{
  "n_head": 3,
  "d_mlp": 384,
  "norm_eps": 1e-05,
  "bias": "all",
  "init": "normal",
  "init_std_o": 0.0843,
  "init_std_up": 0.0972,
  "grad_clip": 1.0,
  "doc_mask": true
}
Each number is 128 + 32 x the weight over its row's rms, rounded and kept within 0 to 255. Layers, rows and columns count from 0. The size above them is the row's rms in percent of the matrix's.

# layer 11 MLP down (transposed), 384x96, rms 0.0969, rows 232-263, columns 0-47
size [105  84 110  91  99 101  81 111 105 133 105  84  98  97 106  98  81  85 102 101 109  89  95 116  95  85 103  95 101  94 111 102]
[[130 176  95 102 153 178 138 129 152 127  92 148 118 142 139  93 127 116 173 161 165 105 152 144  89 100 118 153 109 135 186 150 128 126 136 170 159 122 138 178  71  94 146 178  18 177 166 100]
 [116 123 119 100 132  96  94 123 139 144 106 161 149 125 185 163 108 172 147 151 110 149  57 143 147 106 117 110 126  75 112  98 165 151 165 149 178  95 149 121  82 109 182  88  80 132 120 156]
 [121 114  95 109 189 177  83 120 178 139  77 164 149  90 125 167 109 115 188 160  93 144 179 171 115 107 155 119 118 127 158 117 125 103 138 109  98 122 116  74 111  87 106 128 130  91 160 103]
 [117 159  93  96 129  96 113  75 148 121  99 129 176 111 135 154 161 189 161 165  98 172 123 117 192 116  99 161  58 139 141  55 146 125 144  81 105  78 173 172  71 127  89  54 154  92 146  74]
 [158 138  83 137 172 187 112 138 139 115  93 106 120 109 132 107 108  78 113 118 149 140 140 140  75 163 203  83 135  94 121 117 119 148  98 117 142 136 146  98 158 142  73 115 159 185 134  87]
 [185 118 148 169 172 116  74 109 143 171 107 132 125 102 136 129 167 165 119 119 130 117 144 120 119 151 129 124 151 171 149 135 157 124 100  99  79 126 154 122  81  75 163 178 104  89  94 132]
 [139 125 101 137 146 119 115 116  70  67 172  93 120 175 119 152  93  93  90 115 169 133 139 124 151  79 105 119 105 124 126 154 102 100 110 194  97 158 110 107  94  97 122 129 110 113 152 141]
 [126 142  87 128 184  99 135 154 119 127 141  95 132 111 128 106  86  69 138  70 137 158 168 154  90 110 124 116 116 173 159 174 159 104  84 175 171 107  82  86 174  90 146 173 111 133 118 155]
 [135 132 157  99 126  65 138  68 114 183 163 107 115 125 119 196  86 137 142 157 138 159 129 137 159 155 118 102  81 129 150 131 129 169 189 109  94  86 150 193 130  87 120 123 103 124 107 137]
 [ 86 168  79 154  76 135 160  77 117 114 126 130  64 136 148 131 176 136 159 112 121 123 104  78 141 130 158 176 106 142 157 107  99 139 143 110  46 174 161 127 142 169 121 111  81 144 136  72]
 [186 154 206 117  79 163 153 143 121  78 100 146 168 117 125 153 115 161 133 125 124 135 110 106 156  60 111 129 138 157  76  98 102 131 113 151 118 134  68  77 134  90  48 155 214 137 147 161]
 [151 159 142 181  90 154 123 110  86 160 103 146 131 209 134 107  98 122 117 127 184 208 153 118 106 110 183 113 144 118 142 139 161 138 128 132 116 107 145 107  86 179 168 142 108 156 138 110]
 [169 123 176 139 172 116 109 122 126 130 138 136  98  98 129 133 137 170  82 147 149 118 110  83 164 139 150 155 107  58  40 103 120 107 100  83 130 158 154 111 157  97 126  99 128 146 206 102]
 [135 113  77 120 140  64  77 140  70 153 155 128 169 118  86 160 150 195 157  88  81  94 147  96 156 149 141 142 122 148 216 150  96  84 152 103  97  93 131 152 180 145 106  80 162 118 138 130]
 [200 138 186 171 131 106 144 200 163 122 128 107 107 124 131 104 131 187 157 133 113 102 122 181 111 215 165  91 101 120 164 104 172  83 163 119 112 121 100 153 171 125 157 115 129  98 114 160]
 [154 110 168 115  94 178 149 141 136  76  96 141 151 117  85  84 144  80 154 129 130 150 168  92 106 138  95  68 123 156 108 168 185  89  98 174 175 120 146 120 129 138 104 143 137  91 148 106]
 [119 129 133 171  38 118 147 194 142 119 104 146 178 151 154 153 145  91 168 117 115 181 104 120 129 166 145 118 129 134 129  94  57  61 145  91 160 173 136 161  98 135 164 149  71 133 116 182]
 [128 183 116 120 105 133 152 118  57  91  91  91 103 103 108 143 157 135 154  52 151 132 160 108  93 204 107 106 140 158 160 128 104 116 100 143 121 106 166  70 111  85 129 114 157 172  98 134]
 [166 133  63 130 102 121 131 121 138 107 127 122 111 167  69 147 118 128 163  91  95 141 144  94 119 149 110 156  71  75 164 183  99 113  82 106 160  96 120 182 116 111 106 115 134 130 139 117]
 [133 141 141  92 104 153 132 155  94 131 145 159 167 158  68 121 209 114 107 147 168 147 105 148 109 105 188  98 142 130 155 165 133 101  96 168 103 177 103 195 171  60 134 189 126 131 112 177]
 [107 138 148 135  89 155 146 158  99 111 190 109 148 149 180 118 155 171 152  38 130  99 116 123  85 164 139 156 146 134 118 106 120  95 175 120  81  72 118 191 139 114 111 175 165 102 113 145]
 [159 107 111 149 127 196 144 138 166 157 157 189 202 151 141 149 102 121 146 168  92 157  85 131 151 107 158 161 118 112 133 159 145 119 157 135  95 164 175 122 106 103 132  78 145 142 121 159]
 [ 94 120 134 114 114 171 109 104 124 156 169 185 148 176 140 150  91 154 145 179  93 153 111 120 152 106  78 128  72 111 151 159 111 107 149 112 171 134 108  55  51 121 125 113  86 134 141 194]
 [132 119 133 156 178 165  95 120 228 114 118  92 152 131  66 140 112 125  99 139 150 138 153 180 103  82 109 151 120 112  87  88 100 142 112 146 109  94 107  81 131 121  97 165  67 151 108 115]
 [131 100 104 155  90 117 172 144  71 136  99  97 135 126 174  96 176 175 171 136 178 174 141  69 122 156 159 103 151 144 159 136 115 116 166 123 153  88 170 164 115 119 119 109  67 126 178 142]
 [166 164 121 100 130 102 190  99 147 118 144 111 105 146 108 101  86 168  87 165  86 176 105 109 128 129 147 156  76 122 170 146 142 186 128 100 158 113 175 117 108 139  93 106 139 186 128  49]
 [ 66 109 177 130  83 154  94 169  94 137  77 144 180 134 103 110  81 111 132 106 213 126  93 112 170 101 130 120 152 174  93 152 160 114 126 110 114 165 125  76 101 123  88 167 151 107  68 131]
 [ 72 145 199 169 122 131 128  60 162 106  68 122 137 124 137 180 131 122  93 130 112 135 126 126 114  47 160 151 113 107 172 146 125 194 164 129 170 122  99 109 154 161 133 140 133 100 155  99]
 [167 153 135 139 154 198 148 142 163 136 145 183 158 139  73 154 111 116 145 142 138 176 169 147 116 121 167 164 127  92  65 180 168 184  93 172 139 109 151 144 157 196 138 104 153 165 126 181]
 [161  98 120 104 112 179 117 217 111 129  99 125 184 129 137 104 138 176 177  84  92 125 135 132 164 147 145  62 118  93  22 139  92 147 138  74  72 132 164 131 152  91 109 167 139 150 143 138]
 [ 95 153 102  87 146 162 144 110 117  73  76 146 206 158 162  93  88 160 170 100 121 148 149 119  82 139  95 191 124 107 167 152  50 179 148 173 137 147 108 157 162 178 123 158 128 163 116  93]
 [ 99 157 139 164 165 120  97 135 129 128 124 114 122 148  69  65 140  51 113 144  77 170 155 130  77 129 126 121 133 140  90 204 169 168 163 174  88 170 146 135 142  85  91 147 126 102 148 156]]
# layer 11 MLP up, 384x96, rms 0.0972, rows 233-264, columns 0-47
size [ 92 112  89 119 101  74  99 105 136 105  80 105 101 112  88  99  86 113 110 113  95 101 109  74  99 111  91  87  88 107  96  90]
[[157 122 127 112 176 144 118 130 107 142 119 147 123 115 124 102 143 151 175 154 113 166  88 172 159 118 112 152 180 157 138 108 151 132 125 155  87 151 179 111 107 125 134 155 140 123 171 152]
 [ 99 151 131  87 147 124  96 142 151 163 127  92  93  91 165 146 101  87 113  96 127 160 128 127 110  67 154  93 148 150 170 125 184 156 147 135 151 109  16 148 156 127 137 133 124 193 140 103]
 [ 88  72 105 132 118 125 112 134 133  71 119 127 109 119  98 114  84 104 195 109  37 120  99 134 117 171 148  61 140 143  72 135 163 173 142 154 124 144  52  72 173 136 141 117 119 103  94 102]
 [109  99 120 108 116  63 124  81  83  91  85 132 114  89  89 104  93 118 115 124 101  97 112 115 129  97  76 107 108 100  97 106  86  89 108  79 102  88  60 107 115  74 106 112 100  89 110  88]
 [149 107 155 103  89 178 146 108  94 159 161 141 154 122 136 159 101 126 107 110 144 138  96 102  66  34 118 158 148 130 158 120 128  91 116 114 115 120 165 143 158 114 108 116 180 120 140  64]
 [181 183 118 135 131 182 131 195 138 196 115 145 129 138 177 113 105 136 144  97 116  59 130 138 132 144 160 133 172  94 148 152 176 129 115 141  92 112 206  77 133 118 131 141 142 144 166  71]
 [120 154 110 150 173 171 141 106 139 108 105 135  95  74 140 183 127 143 149 141 147 171 121 151 113 152  56 121 169 122 142 111 137 206 125 178 176 126  59 149 125 187 146 141 123 114  98 133]
 [ 88 119 128  57  91 170  60 108 129 170 128 142 103 103 176 192 112 147  94 109 130 172 129 166 115 137 106  89 124  80 176 105 108 104 112 171 155 119  66 126 138 119 135 141 121 131 156  55]
 [ 64  90 152 125 172 130 138  86  47 129 145 131  99  26 132 113 119  99 136 121 109 126 113 128 117  97  90 144 154 156 161 127 118  96 133  77 130 125 109 118 130 108 141 115  99 171 136  65]
 [111 125  96 100  77 169 121  81  98   9 137  91 107 137  96 137 104 106  82 132 105  68 131 177 135 103 149 139 124  80 113 108 125 122  78  95 153 112 150 112 145  94 142  79 145 165 157 166]
 [180 114 118  92 133 104 122 130 125 107 105  79 113 111  91 163 129 101 113 132 114  30 111 103 119 120  93  99 144 121 132 105  99 126 110 109  80 141 140 125 139 104 106  90  94  85  88  93]
 [129 143 152 172 181 154  96 138 157 121 158 136 130 183 140 156 138  98  88  97 163 128 103 178 104 168 172 132 163 128 125 124 179 169 165 134  91 195 114 167 105  87 122 163 159 118 182 147]
 [ 59  82  96 146 100 141 130 160  38 127 103 113 199 142  62 176 105 115 118  89 133 102  78 146 137 149  85 111  99  96 101 165 101  77 123 137 107 115 126 152 127 121 115 114 123 132 119 143]
 [167 135  81 125  84 159 154 169 121 168 181  82 166 109 174 175 146 115 140 155  95 150  97 154 119 193 135 138 140 133 127 133 150 123 101 203 148 149 173 118 168 118 175 147 152 154 188 129]
 [119 135 126 112  84 120  48 139 113 100 156  76 147 183 139 150  78 116 153 136 160 148 100 128 148 117 139 159 109 125  92 180 202  99  87 144 113 145 129 172 199  99  57 116 159  98 154  75]
 [111  77 135  67  92  90  95 177 189  86  91  95  95 118  43 192 161 137 144 140 141 184 135 155 132  84 143 121 110  90 125  92  85  89 137 106 121 144 114 166 142 114 137 120  62 103 149 131]
 [146 111 130 137  90 102 136 142 118 139  73 115  89  97 182 133 137  94 110  99  89 152 113 194  97 152  98 106 122 146  73 129 192 149 109  93  72  99 105 119 120  99 163  99 103  90 143 139]
 [ 99 140 186 145 162 176  98 136 132 103 114 144 185 192 170 182 132 185 110 159 218 207 144 104 126 134 144 152 168 161 159 143 172 140 161 134 128 130 166 162 100 131 157 110 142 156 138 183]
 [ 91 178 163 151 102 185  98 176  18 157 116  90 105 123 119 125 177 100 179 147 128 127 144 175 132 109  91 115  74  87 141 124 107  91 147 126 135 133 112 169 149  65  85 105 157 118  99 128]
 [136 174 144  99 105 127 134 166 138 168 151 177 182 127 111 152 154 140 180 109 161 186 131 149  90 149 180 152 136 131 144 122 148 161 112  99 150 163 166 178 121  76 114 102 147 172 176  89]
 [108 146 160 189 122 124 128 173 174 190 118 117 126 118 140 177 169 150 135 151 186 128 150 108 159 132 129 110 182 134 139 140 211 142 184 142 143 138 118  89  95 176 122 143 132  83 121 164]
 [131 125 134 145  81 144 112 100 105 111 133  81 137 110  96 129  88 147  64 147 144 108  82 138  72 139  96 135  91 154  90 124 109 142 154  60 164  68 126  74 126  75  69 107 113 140  82 164]
 [150 111  78  83  98 107 147 118  49 113 193 124 127 131 149  85 151 102  97  86 103 114  38  96 110 146 113 114 172 130  92 163  78 102  76 140 145 120 100 167 118 101 133 105 127 102 174  79]
 [160 118 139 116 156 158 162 128 127 146 161 187 150 136 166 115  86  81 115 109  62  63 135 201 158 124 113 158 160 118  78 154 155 140 114 169 136 170 119 116 139 147 178 127 160 133  90 124]
 [128  77 122 101 100 111  43 105  84 126  84 107 107  78 116 150 141  58 104 123 144 104 152  82 127 122 117 115 111  90 103  71 117 104 103 112 130  54  63 103 120 128  73 165 130 108  91 123]
 [117 101 163 118  93  93 108 111 143 165 106 118 120 144  93 115 125 120  94  37  99 139 120 126 111 102 143  76 107 132 137  96 104 122  57 136 112  98 137 118 120  84 110 155 148  46 152  73]
 [138 123  54 145 144 167 101 191 114  93 200  94 135 139 127 125 183 126 146 145 124 114 103 132 139 227 113 149 130  93 132 188 132 125 144 111 101 187 149 123 169 110 141  90 179 145 173 190]
 [119  84 148 153 109 124 106 138 136 113 119  82 105 148 176 140 144 113 128 115 140  85 140  98 121 147  74 121 131 169 160 144 105  99 176 129  90 138 130 111 184 101 113 124 142 120  95  53]
 [108 113  75 218 136 135 101  69 106  90  91 112 109 141 122 130 127 155 129 125 113 107 192 145 108 126  96 145 105  88 124 125 152 116 119 121  84 134  96 135  63 130 141 115 116 117 125 163]
 [ 68 179 133 184 122 163 190 112 203 134 125  90 135 131 186 166 171 116 123 104 103 131 100 117  69 120 155 187 142 164 139 122 162 116 160 167 177 137 134 148 108 114 174 123 115 128 180 125]
 [132  75 138 112 127 183 113 159 134 164  89  78 124 124 134  97 166 157  75 139  76 140 114 112  98 112 149 130 128 144 158 149 172 108  79 165 110 143  26 160 120 109 105 113 159 109 147 125]
 [133  55 130 104 125 158 107 159 114  99  99  90 124  84 108 143  93 143  62 130 138 100 118 103  52 109  68 111  68 139 134  97 122  92 119 139  65 136 111 112 130 159 156 113  94 127 156 159]]